Weights of a small transformer language model.
Size: 13 layers, width 160, 2 heads of 64, MLP 640 SwiGLU, vocabulary 1024, 5.39M parameters.
Each number is 500 + 50 x the weight over its row's rms, rounded and kept within 0 to 999. Layers, rows and columns count from 0. Numbers have three digits each. The size before them is the row's rms in percent of the matrix's.

# gate: layer 9 MLP gate, 640x160, rms 0.0634, rows 468-522, columns 0-79
# up: layer 9 MLP up, 640x160, rms 0.0622, rows 468-521, columns 0-79
# down: layer 9 MLP down (transposed), 640x160, rms 0.0629, rows 468-521, columns 0-79
gate468 100:506535536470428438533496502553478558434458535478548433467441461483449479511549467424514496520464555491462491508499503450503491515557550560463448453555507539442409591465437455558524561533536465512500530495593574444485542546455505512428419483
up468 099:562450380529485432565482470530532483536394506399462455540534453523522421474559567431463470509566449463524491484457667500566451468479530499501544435490513567506486605566536465544506532484454464457494532533426611385515516387502505464507510532
down468 103:434382505542581602553555583491449464466565594422519479611424557511467501474529481522494503447479484510497523560474439544537486499443471526459527548488570425458544588449517529523496604524452469445526534452501530509514531489593532503502546494
gate469 100:543522487429446528523579496545537490580515433509486508526555537488588508585486508493438495459453471508509543429517548518554429487492464471543623519449397483591513525414517502466533508438490593532493526539546466553517572451491564417483531523
up469 099:517385473489539554513558495543530491480516483501497490584464530394618572458478475449521495524482504445533434428520455507530557534468501459466464460562469496510565501423463504548480432520536482561523514583544399488473568408533504520470465480
down469 106:547529508510548513502493459465520588491453528591417593531469506439474516442564571493549473496435566490475484533491461477461552519571540561399456530516491402374511483594528505589460514496559548460561453496454571546541471478511525534440475422
gate470 099:576541504550484551505620495496465417569453506568564585526504539524460519532479470421548493481481400456433513479544520505485531491494473546451560490551439460491549485479545488508581479424520514590513453453567437588533511492562555404611507436
up470 099:486403504420516400506527552563578542508503475487462483514485561407481497496524572468511580483511490503502533523461437453521528606451477536490460597505557530479496490518509503474477554600445539447422498556480471473452479498540474581536530433
down470 104:590454452530582526483463400433548475474442412466568518514427442557457495540477517487551428479598587523449511510553512600563486530543505591530556491490394558540597425543536440577566488436540511486530491389476426473517525566516424543499492562
gate471 099:452523453556496463525518470509532444427518535575517547473529514529490540469436557578542534485456525462522517485467487529474555540507413552543437510543508597571503541588422414434408483529499424490444565477486491468513606468645533570495510382
up471 100:492421435549516522469440437462460533429547510582472416576558542613475376460503455499433446427461453454589556521489459479514532525483424572377542514531497598514506412554510552484479522430573552508546512451449537502492519414479517558557543497
down471 105:473480481477515527492387421496556416547609442496515529507479516476468605474494445486546444553444515459455483552463520532539471535573407511518451470545492561494458546484430445362444375490451443559495529519543594558530578453525474519463504483
gate472 099:591498477513489463491524597495552469589577473515450475466546509480537487436400608489499511497477391506489484488463439472499581510414470543543463527471534542550517610511636538488413470402424480528535518486519427550504455538562464550458484433
up472 101:497518539509471397496414520506443624462554478468519519525477520485478425411527428505505479484437559460429464422475467470431528554445536572487547471585526435505453445493519447528556510571587606511512479503486519480560505553590511575478373443
down472 102:483483490442485597527519556478534404434442485491508568488618475424476454497422502553524602474555540516520512539517524458458443521561551505549402524566516519545492466556566419569572499437489479444593572491460432554523506536519385527525527548
gate473 108:533536482557501542477541439512492526432421584473578455562531527597516543507434525484493585537534527530497527430455564494564470490487498524467450607447460450544564569568542432441432565432553563573435559565519533464576512421501474507479411417
up473 106:443562589551455445539493477430519427480463464515531412405478543497489501392631487456454509449481440483523527456516574442440495523444550483489533539390419580520554416488580550434439440430564447523526515410446472499525498589414481418447463453
down473 097:447466442491496459493602374493561429571604414451492515472511468439455403426420474543537487523570536543562537595558601501478543544515509532611597488470459494476432579531512537552495527509420429441520509513555539429498504461546553519419601515
gate474 103:448459520442489518494539443567388568533482409486459523532463450416524463502538509559493537499459589516445432493426475517456523498511509516536563636523574522417568459526479535481478477522575511447498561467530579466425425531436539460579551520
up474 111:477538478492514630490518491505530480539530439541543470486422573551523536490492411468469451530505445422542449605465495505528549533453489466546380468496424530515459475559490563499510596532448517573506391456481411602541562509523455568450468438
down474 097:522527412475470429461483606604459469489507541550562576475500516487536465519524504578595602406551494573541459470539476401439534563558470431565526464448457450438482505431496489485489382517460564463465540464452546439500525559476574484508452491
gate475 103:476462465453418546510492488515497466519506533489489493549464411415401555466452499492505469476478547595455491490575503473604687445380526403543511527458520482491446576508511398451578509418437601504490444517507538525546548579523473441482471536
up475 104:534530565453534471505484520520472581501479490563481549521475462565517448489545482494445447519471593463554433379495607451553501475417439516508551539529498542525541445500420488555536463463487544495530523479457543598450502589453436493421491492
down475 100:539492490442533454558485549552403541548464470536495588368432484513438508533465436571532517474423545572505599436445489546482577556497464462452473509532504446422496553387522460451572489475473445533448571556482508613433438467614436537483403577
gate476 098:471575573463451418526524623543509496439466487502480589524435522494535570557587486547546454540511536540492406455529566457479461580506510424380486480421515504476496474463434420508413557405479454500555503549553532463458482495419512510621530544
up476 098:618439480472496502431436507587457495463426524444599472496631481466538473537473432469512478518534400508500487551456484496569406437496569528452572490564528566511413595538555553434500415443485414390492587546508517542538536538494554445523504525
down476 101:470605515543445554531441525551557553399474539417527491474408518515550522474481429382476572462454470510473550475510467596555470502541471528511508603552559502550432545475508434396530446471490456493551476424595472423476611442564525547452473443
gate477 098:524523445499488492484572350547516510605430467521502452515519501485545481457482538499527588446438531466600529455469523528479536487542603543505548580484455471397488511494528444472444423441540554465522378520512381470458443467522459479498495493
up477 099:380573439497550528520495589512634443476465539544431518509534517452447471443446506549499529462465474420499539395470506375486505578453431529458414531434463562612530480498447438469545480539505491476483454471476436553425483609460458451418546517
down477 099:614465581592553552539510466496486560472501573539482496483569424551625452545407457465512499529466503462548458498493487519519417331523500564551611523563540448454499521438511500576462532536536508572580422486488547491519555565449508459521543456
gate478 095:499505460490496450417536451539506478523555493569568440435532463503550560466524502454465458507479434538600511427465456466566428528496487619542483466539588507498444478473413450407581466586536527513457565506516455450556473547639438465537459500
up478 102:460417379546538451452498486465495471499521545510484454437463476403413480566572481488540495541549489453508535416512475528541534487442482519477539460551506584489502388482524604469466543508443438586501509434575486524545581450478511632429533478
down478 094:452556555533598475495595496507510449463444456405481520502474567563442531517433519410503443449538516530399508577468421574481551474486531449508444564500540519504461415563603460523417513412442457523485462585445545490521527446442480542445591549
gate479 109:397467421478478505564566458541591442486562431536387488493464536418538462587526438420459449383426539502507576438421462442475504487526525543480455610538476571499527459500462542445433565450487503509462559440459443501498507534533435495480524438
up479 102:496479570468539497434444432473482494563441512507583505519556443551605556424478536494453543507549563508508525528433412537533473486459536462457565491421442508575483499456588497513539507472418510482565515563470491546538492484440511506578456512
down479 109:468588580533517442513485456495538477518473504503560400496491579467509558436533513490488508413474430537479438557497468504458439465374474464449484474494506505568520425587548456505527398542464427477514484428538553475461435468456398541532470522
gate480 097:503526393424465558452493538510473516556580526514508490548496440493525535462530409539420572506518413397517446472507471466455601601509505483452418514539449555429566434532520397450492439553579489458440392460478400532488479499576420520449413488
up480 098:500489507545526515440521525438552453486533423529443550455558560494501472443491592454490542409505571512493530540474479495409452552483450455498483497487508434481529507581578618463569597549426490417512503497511503457578553471474480479526491553
down480 096:436495575546441452491573438483427497473497581576528536595556500551454581501421552513491475507470507517495493517498422519530437448543529491402556514531413508476540484436530544458514551548473517618569487558545477498521461409527461555498512503
gate481 094:480529564506544483527516502500455509478396437489595592489577484506530453395484478606435496558549554451482558448444578408407597570511478444565485479526486466510482443474590522559447556540492465514442509520507435565508553461555469500465473522
up481 101:624500516472504507494489454514415488544576484524532541488507530510429492443489514405480490447422517539579506541595475518468541502584458503530421437529499517524450450490525465510482406496510534437429528426487498555435474526443477365501503556
down481 101:458462427493571550482453542566511453517537529497520532558505499566435576623495523554534592443490487453557592454509470505553451463511560493501484497474488515516502494524575413395505468493463579530529537532490423533501578502434517516560523421
gate482 091:579546549598496479401549477523486418466529483477441535464465527500523498410520529499440477429521501471504510551554460508514512527492448409513479514476459575525493445544538454557563466453506519521467510539415509583499550597403492499491542554
up482 100:467582590432515484634502544557450524549467415424606443475483528477451377523446503594557596501529559574510520469437505472544465446491572478541505478434499530412576479505516572482469515527501495525530425492483488483504471507549589505473584524
down482 099:524414432529468496433519521464481517551488490460547482532527477495532473475465555578493470482491533527503523554514473494392455482464600458480481538371498479611498473453494513453563445489564589447531481466434519518553518433562501486523492540
gate483 097:427539549395632414457450496457464459490555497487569493562564488521512582443486455517428482519564514466579472480530564496594504428389489622569543470467476568470460410415489423393501517431465524540512503504526520552451506375529502422467562535
up483 100:465571463462499549563434496520525525454435572489527515546520505517488506503584476484485465581383591415463531535400418484464536466484525449581487451412466505467510542463480499569460431545503437514488484514552458598464436507411498445516409395
down483 096:515442443613488501451476529428527509546495540477512477535429438514448423426503512548513502491442465496411506458503475531492522522558489465472554547439453491605497499553477490532434446452589488547566488503484460451538475477418441473511395433
gate484 102:531499532516424553548398459396454485591493462516464531573560484471459562476432576448483515558521545471547519469481426442477518569552465583452426394489537484573443577566475502530475516490552483561495534399463466468466506443572522363445472459
up484 098:462479497556448534525501560474498500488603523469488474472453521446502488498544563455528441469441518602448540574447460445461547473468492510508589492471545471504537444469527448532502441505433425466446468479542438477473456401525497505485543470
down484 101:495432536490423461537546525448448426581490415520518397446524460516527488443524403481485524530496535471526414589574584506501477497582477433479586505533455458448485536523455421471594485583533541471542567467518541537537575595396478578474468507
gate485 101:428538560408440557540532493530450465468551464559525458592524497504420401541466505454578487380497513483501521466514481490491599561687520450528449478438546516553497480470500444530455506425502573545407515554429438429604475444429503436546511476
up485 099:579500473440545476533448444440585446487556474449553499564522561539532428459488460516493533522601504472520553507540501522576488434551535433504472566556515445463434610509429518499570481474441432539512434494567578584446469439481580471477528485
down485 097:511454557503494426481453602510513501441471486524531433425569488453474534521478473429496435470487574491450543482533372542480429444556499555472591563453504484529455483543547463441513447437541522551484493471488507477486533530464491503570436510
gate486 095:556480495487566514453499465468551503488460496491471503509468541461504478517483584526387466499539392581472455482453612614416548526476533544498374544473524463512554616517490484564519480587467498527501593484504525617491416491514537536499571499
up486 092:487501522520516477421609469440566624465457508555400547482592510598462521483500502524524459545520535471455524455478471463547538398506448479368625433522535492410507437532521468522566483570596529560501482472538475502550537460499547550530538483
down486 097:539475578444456420527475400523479442547535530562499558502439517379514517486635496453532512446499528527517456553467523582532458574446445510552532490459539423557534500499495553590507420565486531516486572473501408493511510460487537488565537434
gate487 102:466545451478575492481496458454513569516465470453442450523407439405554575449566505534486441434496510553536399535462462505450440498451471485492382487412449527530493455565508477491517438525635527450548509469509575442443508483476513570502495511
up487 102:524546499490447518469570479438469540450495531488429507559507498557474460456553431467494537494429484465494403541439607421518569473441481525417488527507506463406466474514593490543492473419457567536394442421415392505390547579589487506471478601
down487 097:486571436515526453471522539481475454499457530475515491498405495339486568527436488402589518463436493488442436506505540610492605481520576429467473483517514503527445415497480570496480515497499448559477466520433514497568468416636556406491439488
gate488 092:551504458566542432463560500429398457497544495450524567460582503477499552417486455587614526469488506506463524522548480437487397558485493495584612447592521397491545415551531503516493455372532582525431534431563464493408428518469493476545597518
up488 092:573634583482414475557381447405508516472594504477594478489556503487559521465440412429526553497541510471523494506421559489458475429491536540491508517502589497561538532513574491524509387438541509451510535520490497420444549501459514573485510512
down488 090:468534530422529476551562581547539581436568428534434504512459494506454495525514571440556439561474541528417516490601469601523520583466472475502519553426515448502413461503550466511479595459507438574497539466476474529560457444581570443581406481
gate489 100:492506559475555554546463553532555454503483466449519527469528450476499424517490459441553560409457470469443433631318503482521486415540520445468436421497506619587460493518509464540567481449514549500518556463509427480426496396511569519426585444
up489 098:585495489517490441559507541471387514501586505516446479503514503497501526545540495522484503538416502479423516496414486506529543454534448462602556473527518444407546577475576416544514518518511542523511445569519480528606491506512502509611443536
down489 101:497486496479460570527478436603488532532523526501538546521580524413497447526455490527560479467499572482553502474599421430500549481443514609574484436506543504506448499544534508461423428461489494513514499520390393486565592514549398448438494548
gate490 100:615445462551549517459522510496484458501510510613523508444539518455474507393528413489470473542439520407564494449533430559515492453483457566515528472559508503535398481499580518475596459470475486569447441596449433506508445583499432450501400497
up490 098:568466538505417557576563615454521542508484556540496641555436502603520518536474499542533502516502526570490520532554539480438487466536411615468445517487478463540494529460486479525421586539496495546599480496433595419495527564514410493454467439
down490 103:555549486549446436462503542578508469467544513566515541484477402482437405555499580521559481505524587586527539491495419524530492531564529447531484488520630546581458513406558559428551480515535609444452588497483461527505519472506441453488531498
gate491 098:460464563519585563561396520543367564534533530541493508559520557384369559566572522527528488501470438496585477504396388458507486489529451555517480547503493496447542469504451471513532446490546432463516471485443409444480513458492539497567573455
up491 096:470447450455560428534487557544459518540455462557479627441537501445464559559471526494584435443564504553469536501504408539508506506468443535486458519537501570496519517408494548479483607498512435436462570427470510551543504502559509461489526525
down491 102:482534498456468412392548484566547522424512569412513527589417503575499537403479513527437515508569521522510530548398548540512535507453475547521521478438577513481423486449420477537569499543405467428482455475441520452507422475467530474536524446
gate492 094:477541569512532560522479572520397523452426523511482436461469500507451522516559584462464461520528550593480563495435535435544424470466543495530611451558443464553517487520478534465471402595454541492497475547504514475448477399473553563570533477
up492 100:529489551514547500526500420487569600499463452565432504437476396445495526487446514568539443451556546598539537526500559465596480506481488412528566429539503459480558397447468529500534470528495570449459419491516505471525499400443533557550523447
down492 098:452420553495428441508506459498507575626515513477525386431550554470548510415539450500468454437463485490513492570603498442552485436522552510473428453587581493537523457488545539462514530513503521575446505491458431492491406513488526507555494447
gate493 101:550528513507440526473483573575484435413399570474527532535453454549497503496467468439471501479468482442487521433469537498479373573448599501464487447543417506538512400449522558472570609463483562555577536569450527496422497514469595451443522481
up493 097:437473422504396534494399529590488499593506532449513523473516579538472518467450520492497467384484474446559535494369500520454532508526537489498534517502500574608471568506491515469478564557387546526486574514527492406469554522474581456463428458
down493 096:481519572459455563494538510490518508468487548532519557457506456535531467518594509524529491500492383447500430528579516436560502537531427569442464541454517453495590492584597483582497558477531580476557452437473521563540591641511492433585530435
gate494 095:430536532429460546462469492490492502530537542395493454456442547404497503439511485565541522487525418543523457467536449514478482564543406499603456501526556607599479543494477430476478591496494536429574529468483514466551421415574585539396429491
up494 092:486539469471496477481449503462572573448477593514498498472500468526554444517558432489539509485575519595456435498428551562531436602530481553477561564547500439429597428555455465520461379455504467385584515549556500451472473559481496457526465468
down494 098:537495475416555503401511555361509514556587460406595618517480413477565464482490455569449507515470481392561537479533435479521518546447458466470441505525530459486423563493504532511542542480562528526507468418512549498453571409477547491445483589
gate495 090:456569475523467538549510524461487482483413458534482484536455462470475470568504455451511524545546587521547636507477496467538490598592546537484472517508511519516430476433513464494493451430490467570444462464582561499503622540432504456471508465
up495 095:512446480438517530423494496497548549454375468605460518537536430456569517553477498588560501571517417507478531479521569523518481441565442521463461525565363506431507589438549556628414496485494560558461518513494604558523509547425457531496518480
down495 096:559432574481536554467472510455506518408550602523512507606541432471532523554484430558445546530490416418490520436448553564503524420486500489571462549522523534478483440576558449509491526512481524476443481499515553376510458561504398480433595472
gate496 102:445490508523440546581440513470542475491453433561432553571490528607476505481536473441571389538612536515454402452562510459593552564519584492539527529542508500496424436557491463534517435555435432541525531471550440501482484494458469509471542467
up496 099:533430472452495451536502499409533554447523554517354540497483549476491495420380517615501526487425490538467402566551452529505496509499505540539541549550466498508598438513521421507494455536431506459473415478455604536563467479443476426483518478
down496 098:422407476500518504526518466445509530474501525519474497476480520540497581476517598420427406621469493470466524495520463555508492515510517569472412527507535553529562461591605472474526431554531490495456598511479506459523525514546484432484512559
gate497 091:429538528565375522485552517523473512442541530428523511520430457466499458360513559569499468472484535594366514513497612453503504617545581562460501527462439469433492510458424444441560499592473539500522501555575467574461523519479500442499542505
up497 093:523440413478521366664503527514456457535563479546595533509573509556526559532575527564496480547476462627512525554537372544512500483542449518550465425462485511493539514503474478494495558493487565576544483461461461560442462489608505538522511473
down497 095:495492543503564467486547522508565462452470596511459438601497458524497464542518539514514449457558430515453406475525548528495430439557522468544479512552512512560470559548532503545492489532489434412489466459587489544527585537504467585458550445
gate498 095:568547471503524526467540527524595459468512538534482423416486551547424514438450417515511471463591518541537444521505590540481470476512408518539437526519469388420487440449517458466507502461442452549560504444534441526431456507484496414521547591
up498 099:510548512573518485458443463486555516539531490496476381498500551503477538508469512481484477546543469470509443517535445424588547534456475580615493514539444444474471478553568563573545473547521549482470471599549470481475483540529575521470497501
down498 098:623555445536491571555603477585530498522440474454611490445408519578474550465485460471454508568399516449425505466504450575461628482452499473523556515568431576569475509462470500459516509492549488582429464484484448525457514491496567545599456511
gate499 097:577502501540445551475450500579481473566531511516456419557479523578454535507593560482455583452532504503507484546582497525487516487424518446443415449521593507445539461512559417514518522459497501569485414463491491441516497474541624431493528535
up499 100:578481469557476546455504522596481542490525581431482490525424578463476577491559474551604564556414490494516537492424503517499577525484520520465437441540505487533550430584595500462501498561481446484479481516471473486559437490500447581477475518
down499 097:436502480596568405522451471334507458524457523482554401431554533477536420432490480551528523567632461494569528615463526544527441432576554577568486566432565514467505552517499561477500532419537491410506558506498570479469520479553547494479536399
gate500 098:546499533508482431421575516424482474433538551579528399481454591412535553522553431461387429405517556544520566523518527513462544519403542462507510552530454443514533575477580519509465480495506498449476528391434441559473511429445545431545548486
up500 097:527444395504545606550505527529543500552536550463459491574529585566517528455482519565521480477549512401476567489618489501616381447521528621553489446515495508595509455561511370421513558540500505511507468398535546487511429443486480414458497490
down500 100:540462418341613512456534461433488464495490428506379454488530474435475498469520534476519534571515517500546499466485534491523460508498469488532477444428539584473513472406457562471542455539407490511583449578497573582424518453440479453481525562
gate501 092:500476443479461430479487448458526528539382425490526581465502516495442486427465562526549442487476473549493438473422491460450518531412504435542452541493524553549589565535454484602539487555479434472461496542480399541421511387481535571577504495
up501 095:437515538493530535563541457532440533442480447543580568495554618583500455454455509550578566568505510600431522413366542592482432449520468623540550560564486504453539435612483503500530418494437511561485477426552467544489514497550566524523479573
down501 090:498519529484462464534412466493588458566526504572515428436525480454491564507490463431576502472529528436528485463570517550498460438421504479484599501591522447601464454526584503501516524538516540437510488465578597541404511511451533485443536497
gate502 099:486554573444553414502528422595481509437439560481468448505509480349468490435482476527481509581424535441573499440498498484579532459511504556542463425575492540561514523406503527450479499484561491450528479426519480567519511600563552479518510504
up502 096:539483419449508554513403426464585505581615528475499540604515610540473499465540486484533510513480474457546527571504459637497500513590436476536458458372502461530424628559530611533593625492432437440447396499509405428482486578444411526508517514
down502 099:619526489534479525463401443574395468551452457433427488477478595528429443498522580523479471471464417480470454404570492363550420582503498443522469490514512417591469443429526552522531541461381505529453572581602489488501446530530505474516528541
gate503 097:513492535563576539465618514527469574470576512482462457498590440462440511502496469358481439541527480486573434491468525554525508498532442510502612464494564469593476445422521497500545580466476581538479502419546535529562481587613475445502487485
up503 107:517498584505588459497476511525467560497378436455447487497425549480418493624466507492475499521534647568628473531495523539517437548467443451428586465494479609582642569438518470515493478495472459502506557609456542411508516465521486439469503443
down503 102:552540535593474428500592540556526468549487429540497514545556439572591528469502454483405531492600520513476507476542547489464432487411517496570526501514514505415577553553382536505501543570462516494512484540509458612447518545560495434534556491
gate504 098:560481609391481434499509545571463510423612519432530485551495525511511549497564517508454514512514535470361459423478443550458581577417509430489507587555485474547447473523531422532435496503418459559417506577465569525465505520497465420507486468
up504 109:400553541460458554512457517522538551561554625465542456497455500473516567621534404489531534457583469528485539562497537554563525396491517446538457566437541512581489539503483525604494553600471578519496470558530515378532549522560566504552387550
down504 097:494463566530472495451444520487453465513527492466475434506420589435377454472531525416471421534539541481528520486480629623508544560500580544497490535413550596511532447587410447524531456527557473513578603486507525450515447503559539530445601558
gate505 103:409577504519458512649538573475528549376439545525419493545417507567487533548482502450489458495468375468499539546543479418492542458594478497518498529425453519516462421488463296561537440507408592517490415465519562508514498520473501558457496524
up505 104:522468569408516536526493413565515442548412471499511455501428497552514525571512449484442515487569435545550587467445544527422496453521443497592579488434482494579466528438499483495544612529437466571447462491555429500504532390489455543530463512
down505 096:470539539397459455500475588531527566613521538537482501564549436540441543572425588512472514550522502476464466419489474449483408544482494472567509505539475490527526511587490422431457480603446456483483503438450500472477567464485496366449505515
gate506 099:491525497438517549475527497447527541515573500554487544534547573533396474497601480519453463498546497471511524497365483509497499483489538540375508514531467552432471575512534526577622524506470472577404566478537519495468494519486407567437457384
up506 091:487520549483484511450610433482506517624479505513427467498471525498445552386478537424494551564468484540421465479559487544520437506467545432575442439509495602506517517481505471457576511457555422512517590447500582432526578595419461498526477437
down506 091:452428494622508486527448467557583530555558619471525586427487499500541443557497516542537464508436580463424423446571470522519419531487513572559510444569562467564551444404561478511498507566471470421490527545513511619546479517520495502487505583
gate507 097:515537544537436491609505458423503452536450513531461469483500560490468497491548591535575469476582529513568477528480541467503465434554480466587423436497508568547507452507479470456543432416507567523510463448482482574550480471410532485519435556
up507 098:502542535527440506460484417466507527544500486501429471419555400523464486454498408449498480530513512475512454455487517480415491552515471558595537538508493442489452540562449509435520510557465425499440388554443450498542452434534436556447522430
down507 105:513523604529487517586519512565549585435511474463492540554477491460572503499481505475614477504547483432539387540477576468506485532480433433513591449485594575507445512436501573317463582564564447529535506548460541520570514490537465479397467523
gate508 102:592412520516490498429460581495460496467425499513484471517459405426522547560534528572524537484596549529520443420477519517470511520586468556468522446547507408495626529417587498513442560520562547536455508517560451483430520461517475450457566513
up508 103:522503491511544397552437525489505581574587585452429524465482494433443491586357491591422480490541472452583526445505477409525511431512456395476513564578455522581501412428442544495529479494454482421495552503474567452477471500551563506486560538
down508 097:494503521538504478503552498518513511526453541618543571429522481553539528515513535472493518496625494535498496369542505521501544519486509545527517493561454604458560485383589441590487574502498581501444504499510530584471546553503390518432557549
gate509 114:472523431443495446466557482602446492472506549486450452461503515525469524558577459518516435569469477536568425464558487515584482469437518482506509515518500574589499515453549447481562445466567495482502513573455460473513503566633520536557525411
up509 096:550585511508460558565511443433395544471404540459497503499537441524597431482480600407567558564412475397429505530548510460450512585484455538463467467538420617567412464509542449571466479467542501431462610486517501473538445553457553517579523541
down509 101:522468580449487465429510509585485410535526580427493492419433463535480522468481557527474602378488494515625461450446463527495425508449431454431412479492509462466410449487522476534453531486561589524477439541565473555560406494520470472500521505
gate510 092:468479430441462447532436551528486514415495423431482539457484492453472484446422607539555430462493614472455485579514493468532494510525523534490510524483554461453413494491529488504445477530528431485435415556434565526477455462588464458422472599
up510 095:521504383497448525508547506559415525403467391461440510487432474452513372512480538560422465537440556471562590530533589575471530547560511547441495614485499485520531434594599504473665451421457529486437498430508499554448492553516449436550469574
down510 102:500598460561507495506565497551459534486511410495467537565445502506481391534512503509552458522513565510558489527500575493493541500429437499514496485532591472466474487482520443575584552481486521409390435544589443508484526525523555470541394573
gate511 098:470467421418427387562477524452434501501459497531549511430369522601495601546460578511520548462427443456451487544545513472522487426500577538558382470494488531475437520493452515432511556520474367496501542483555474552504500458485542542409495418
up511 095:473475485499485495499568475492503573454481475465483525564419479480440497548447464431514533544405536472523526568548457519539510482554496612541497516406558508608485528565441514510554525483532396478583516552599520533506410565502488432438495490
down511 098:495540529456616448518443439500539567513533549492540468401545414533468506510543569566497442508488505436535474490549569464523427451433526517469543512555536478466501508499594480431565513606542635535441514474496596481507500483542567415523479497
gate512 095:554492466495397497478479534535463502470516574454472518469459474443476561584475509498445450558567513471467527455521502487517509549420506469530519481518536499472515501438496439439475537504482501449538584496489434569518504501385604551548559474
up512 098:489605505438521557452488434490491407400536567528485503563421534459420505619507518447497538436456451535515517476464568473475538489406593528434478511434448490528523485543441472532519473534421538473542485477448535465555497391455454542548510519
down512 096:506510450470534480584471396466375492500464433496546528432570421516467528458532553441516470486479552435524606483442578457433445503493445466467549576381529519521538422460454526397477529472528490525513538464531466533464496539473507492500508479
gate513 098:510522457528465552547450562533484532585441439531513409431470468529519403495486567501465453537545518552475499538509361501457480610447381466544498476481543455466522489496547522584530512464597516454536449554561410509507454516473495496525489524
up513 099:487429511554589512488570578407460589481559479502463573505490578586489485482414470555444516446539430483539535591459509474516436531570394518541537452512475504494553457481498479613384523549472513503497574470575427543475550539469570456472504468
down513 096:444484549476532403468485529449520394491426568487467479525569420466411543525533487542475467534563535555443450470536508531499411526497506488520458521525399527481518524440515533426559447522521454482527515398468454510544494356516484514507387477
gate514 101:467485480510559431565518478488514529483400493526459531458539403529570558485426525477381391483471575576524484515510472450564523534615577680527537461387466539516564490610488498431503521457577455526492501542538523522613516458465550532515517538
up514 098:532458357450489561576530517515560405472539550479425505598453450570442482586451548542563512507460547432444438491494472464596480453588533533380386474426516464526486446536450400524469592452550454539550523492562440539610393553490456512539549433
down514 101:559460533603431541499515525535544451417554541527397518613497486523444507544492532615514511504448440462552479461402535521398590527529525491460449500469452494475401436531527467593505441406505461508546529432509496495502449443470472564575539557
gate515 098:499491537505437575402402483469490483475429585438508482550500511510491513504528552522458490579496497476451566511449432496465489494447525455432453604535442469453470413587580486491507425450551548503535470466530357512580520520421444469553428585
up515 101:608455520401570457561466398471452468514443551519497482486529405539471565511466474549475533468447466492472521538476531489514520511521554415608442475522547497548553544548411527600468461515492502449516494606582463494533421515419545491450537529
down515 101:375595497489499548535534586493549436539548452496565514519422420473506560528564525501450467531505506473478407452591509484444500530586513400452481502495474505478540518412481502507502456408543562572539491433468515442556501481524547463588587492
gate516 097:470473551513476461516580461501573501523543552477431441485491456448501423466442482473418476383510476465592490507592509551547504459549484543479571531550499465512511457437527560433537534517471531526480501494422565466492610511567497451375515425
up516 100:537545455510512457461499496422427613497434478478503567546469487441510560454529462525467487510526569505498450486504611372464543523502462515509448507509453511415585446531503483484499475512441506483454481527515521444587540500450514570463597505
down516 099:473519479523603578459472397505579518465478570393514522471548523539470461484499459491493501493580624501520508418530513569482485473448495514516486456560596635432469552468435451498590441567490457491527499476529417551539573479540419511619513465
gate517 103:549588529456512453467571468486540560522531491505527558527581461420446533501453466473448581526525484486487445460493473340537539548495580468551559556494462587450529465526571542472489413451520601567518539498544510528489474442464473525557515547
up517 103:416560482457584519453485522472511448532578516549599414513522555455562545442460479484413486478526561594598582494538504515533549554596533379473428553498417465462558507526384555514503490605490465488428504538482498473517489539491419420420505497
down517 106:450523511514575458536458551503546502534481483474617477482533422610472523534491503528464522454456520513407522447592480468440574411458466554484476549509528489441538412435588465496486511447574554532456541500486484547523452496585516444568491444
gate518 109:523534522451507468518508511500298490480509558521482440514511515470504484465452535435478520505447527629468556486478451503499582488594532488435458514488482504498628467424368538461443479571557536384530464539484495482469590644555481430492514489
up518 104:497486498541486524518533442448519550533411447436541482524581442594472460521514528542439580514528446471506595480516478520421481457458496472506542430521506500452484585502585440527447486506569489353464444481529569658573449485496526522411494468
down518 102:379549501499504501475500429555530422547573342507509510616547506484464542528577534450495442466414527568488529502476506495510576440509571387632543516492555393426455446425488427453539516517504519440428484480466514530501532484438544536600510491
gate519 100:580559434502545595574477478427623478468446486488490512607529549434534532437506488456487469446450428514502486425429534454440561509484508489467440495496468481512509474603422530542499529479456426596522576377411476566627458448513528449505482458
up519 100:493492511453476545497594477518484428499484540468553506447472508516599435534414493487519550501496526514543417509636488460470516495514453536522437538408375501546527411513531535552434509456472475480538558372491443473520547559464431501538415503
down519 096:555510431481540473489456565462501532471522478540564481620393500429451520482557569552523435420562441387492440527444615596492556508426469418444481536500462464460506421446550471541496449488456511512543458480574528496566457414555488494467441477
gate520 089:495450501519491426538589485495474519495583521420449478493482475567460541508512514535412570543404429427508467492506551559456505522541562582416463574488473450554512608462484448582485567441490548487401558575551536499489440466487530567487532529
up520 091:513538458537535526547556518569579460539520469464443477486486435465572433457585452512567473490568454575542495422501479434458495491514477492471498505517485586426625478488504456478537523548598467489510447469508593520543533564448467500597507540
down520 092:496520545377488514519511525497500484440571512518607473447400559499436523465489424601431532513363399468588520492483450527473516512547561493470532533543468466476498492526495589443448511417477409465429459514533544576515490503390530521455537542
gate521 105:523522472577487533489432535477516574409560473495522436504523489536508439442570541473529544502556467539562452463552539443558610411488532515573453469556556539498543475481421444442406524629453535435566552466527594535511514443443554426538537554
up521 103:532551535530343475485446488431473363513528515409449532562513448542497501488562578545533525515528549491554433450400474442442462462480451469491494483475471437522552518504569399408450509533542488496543466513533529512430546508517515540543475520
down521 103:444520485494477549478469375479519532504556452432432402484533415572534566490602493442428439540523519495442403473587521553578437571522476498552478438463432526418572527614509466510401528444475524505456467487463495474526442432519535423436524537
gate522 108:565497482506477488443419529467532552411487537480500486462425524515438490396557554537489479508550473528434557519480486681475448505436486495504495504483481517529498519506458432434523442482466512537534491449485408466507317444549534495467456508